Weights of a small transformer language model: a norm inside the MLP.
Each number is 128 + 32 x the weight over its row's rms, rounded and kept within 0 to 255. Layers, rows and columns count from 0. Numbers have three digits each. The size before them is the row's rms in percent of the matrix's.

# layer 3 MLP up, 1280x320, rms 0.0475, rows 1258-1279, columns 80-159
103:165065120117138140094106103118117108101133153094106143128139153061090131148091111089152094116154140161153102102112123127176120095121109100121161107109124114094129113074229100125201137092190169181121140068120102156153143145094166154157118155
096:153118149168128107077122133104121102093099122108124158132141106134119137118152128142161150086141104113107109154106189179133118133133131106109157150125134128099138136092209084141126188193169140148134131044127111145157161154116116151108145104
103:151113139152125126178139104126113118070134126074163110154132092142077175092117129098159091152190158121129105116145112149171110130162167189133144126158098102146141140111198177107174124146180147135178136130105169086183118151154130127095137140
101:049130141157095076135147041083133091175072175156149201100138152113120191106145125103126121091194125114134101125142172135151096159145169200123133164171076114119148072147077117139159119145092124140108108119132114132124159133082112143120113132
102:097103049124145157150118147136163139149078173061199100187168146144089159097093146169101147137105075107169068074089123085093064168100138191157142150114081140185083081176166080040100194161147104097130108146132063135120144130121124152064073094
101:144111102134166089145130105130114146167139122146119151145151180141102137137113088171142101105148150126119118076121070108061110130098095168133129128175174092136143058167113101142077115178089147100071149151101094086118169155190155131153109111
105:146139114145174122166073113072106083076153108126171115139151140173095115100125171121143124132063092149078165093123109097066125160120095133129085090091112173169144093095123120141131159090134113124116201153209106107177160131103125145133059130
098:154118138136089125129133158145154147095152121080159115138141136138126110186126194135098094119136137162145141166141122102115155147064141119067154118068143102137119133108128134162152136094059134081125124175177091148172177129100095113152152125
098:083103140122142124059102135140114111108140111130137138107139126103107111161144199042149122106119148123095141119134098146126089222196184148119124117186106130139149144135130124152117172102087172172101134167131120121111112132040125204158128150
100:104141145060151131128123113129150145130086142129175149115110174129118133176115202075141133134113142155118134172145103161169119156132104100087129109151091071097124117069137120117075174106175124104170124140135116156120195148106094149140118185
102:124139148099153126068039112118140130100134176117154159208143089137120116099148151096105155127099112124106130085137148070137139147148101121049082139110074083116105138153150125117175140041152105125149190136139147154159117160093145086115140150
098:110114093119110148051119000118115115174146150087111137176140172138125069122125100091157113150102107129110122116097147135150156133171052171070157091074155131147099143105084119131075123150082102169190186113149117144164131134107127086086151129
103:164109122165177100185069132181150065102149148124161071135124095135117124135160086100148140099131158041107159084165108130180096134125107132139177116061097069148153158103078105123093124109121116112127133115061092126119169114150140126132056136
099:102147097110184156122094095150136097053116164190111173141065070152106118151116072125173112200113160083113163133170197098129144140131089137091144070126136091075146129149112100111150102125196120099114179138135143125139100116161168106121173124
100:131122080151162136129094137162136123157118082163120113154136086178130098128125117098151088163087127120134094067119151153165111164113110147149135140180168122164129134122091099052132170092105116118138181105159078145097217100096147153132131139
106:124099075097140164129142115126184063119133120071099138087151178119108172126112071155094096124098105106105134115135161123156153130083082149113147139121152126079132098165174125140131157185163167144025167082128102105136160218098153084142103127
105:139113104167165090178121174070174109134123121114136105168118181161087149113107129142095145124124143074119051153190107166157166136093090119122083118100076156146116102113125108135099102092188126124134109118156093101121157117120143149165120177
102:151062170123152137176130133079219106138096086154131157105147143103096099147165143123096131122127095065169106132136136105123092144084129138068079091125110115118166159152079085061118159114142135079135118102131151108119161142159127080096105161
097:122111140161151116124107101111157128159137124187060084063184165136101097147141106136185128116084145098107114095143153111114105122085093124117091119153113166073091089136085095117132070174146120096118071167137149060137097125146146108187130139
103:120142111204084112196149105142125142090118134219136102156087100178081112107118149093084096120147116145175140100082133122118161129109102090097137165088162082167117163197062107144141078114157115139160147140091118103199074117137127126112125136
104:139124121157125083102096082153178064113160139095113156142183113102120063138120148136183125109104172118083079167142136138127180159183168137067083128147156130149115131156109068093119095132079203103137181108069111191171155165065088154172090157
103:092114151050195187137118122124131087122145138133090141115071126123064125077118195094139079118119149182156129154150123130157106167183162147104100137141130120099170140107129112134106069126119122103144106138099137133126159079117131131139074176
# layer 3 MLP down (transposed), 1280x320, rms 0.0534, rows 1258-1279, columns 80-159
101:104119125118122153185115097131139123152130095095049104105154136194151128169166114168085184137137127171177099163137174116088043126181154126185135100111149153195080131146146105104111129162113145138159116122184103116106125105097187097171141147
097:157134132089149108134153168162114152154146134129157148229053104106232145124118119103157169099114145155206161131060112078089118115079157135165196148129102129115070098113143155129090091140137105092162112165147063151154153138151121136053166110
102:201154138103072086149129119126102147159100104109142157182118130138084139110095101078121132142146139176148132066176124108117128093131174114165141129121109156088157149148183175088102135159099131161146115136151193108078120075160163157132130109
102:139093137075086083078111166133103123144085174144170135144083153159160147154151130097165156111129123113120141104127162131146085063187184106153174168110169109166140101149178112125095151125152164160139093206126145098136152087105078088126169051
102:082128130100128069139119111139092098153154159215131119089078158108114081186102135125088085118116120063111160152153109120136125137152111103121117063108088096097165101102101135109103130093122179130092130180158070150096108151087163080137167122
103:110137091075092102123138215130115203121162118083101092184136161177114082099153138161156128176192178143104151140086080063166105130117133117138117159123185145135132079103121210134109133181136085064140121119140113045111127127109150105124172166
100:124178116144137139156115078133064116099096133109128175175117143157125087135161102160169125121115135116136175140187087119108145165135120152076164079121126192165147197131120065077112159064142166074074104128142098089085130091073157178185123164
085:153123123151152131087110182134154137089174148126122081157126129121218180130097112183105095183142074138144134162141149043111143150121161114164109109126168129083178134102059089088141135137122116149099181112138090115149133078088084191102127129
098:108129072102133161120095108131162147163117117160146131178154135178139136149113113121120147129116151088097161222165130127140124134102100108157129184099068149120090090112131170100158071113115091138131078136125088137116081127145067154087080121
092:093196128155109134180103132179119128199120106135109130150119121124176126172173152126140150093153102155179161115104086104145124204054165163053142111079139149151042086162107156089152160132163128167140105120158062119115116102079140149110134139
099:114113110152095104219105169107094164109100073145133135121165143236104122139154114150089106164129076043148131121120121125083147123178132138152145131158085170085175172139122135136183107124115148110098113109179175103131080048094152130182143147
100:144146160130145171141094199062136151131127080148126128121084121096144150126127110085070124141072138158147130125152121144121115092144191096163140212163132073148210152139147112082111158126111149096150096120228159112134060135188081105179118086
101:140125136103155137132192144187119080136155188134112144165130054113125046123151157133113195099149149108087110158143092134135137093114079172131170158121181099156095091112070197135088104076124165089224092143098094088082149105166082074170153108
102:078121145104077151169160105196086113124111154103099169095124083128122091135122120095115130181197160095173141126179133138119139079167153117022094099064115140085177111115131178120140130147135142129105153144183137127092149172105130140167111107
104:147127107138181120068178103123091096107125128164135146159183157161181151105151127152145155083125180125173104103169114091117167112093237116169106161172100152129077183178113092061138132123112109091126124100160176120149153122133126118167159111
105:136099091109120161116050123170133158152135131137190156129133110138059088120098143163094145155134120104114170140072042226153024112136140128140105117092130182098080115091157093182165123095077140114149136140160157134074127139135127171149112104
101:155086072140126153179115157114164235101171171135162136143114071139117100098146129101119150141150117122137137145159136157213112106135143134158089138081091149080101094152106135096116143106151088110134115138116128109103135092072153120117130148
100:147113058198117143103106128120171129156134084099125129154135090076113141142083085115108119114078108184162092157172118120149133067166163135138130108111130176159142124170126076153136094132138128133162133156114133130130156183106166100103176138
102:157133174151095197127177073113182129132197088086063135167082125193136133134157115151173147149063170133103184206134093126097121116079147100134128104139123146182178155154153101131126085179156111125160116134100178116101110207192141119134188117
098:182179142153160143177160112135101131115143116121124112117154111164080054083170140109090134144073101151163163105137139142091084133158156145085048103157111126086136088156078116118129103122142133099121167107097175093164147072134165149108139101
102:129108128118122142165111090119115086108159100132165059131136124126158107099130136148142130157120139149149159176164120129127164081065129154121138106130103167115114165204201103108140131141144127115207167119122122165172136173035136143054173148
102:152151068080152187151143128146153139151138140092060139126126109112088114110129171112119085164161139140211136154173109098130110121124178126067097143129186147102143174113099102134156103132147077058139113114134135136122105134100144129131112132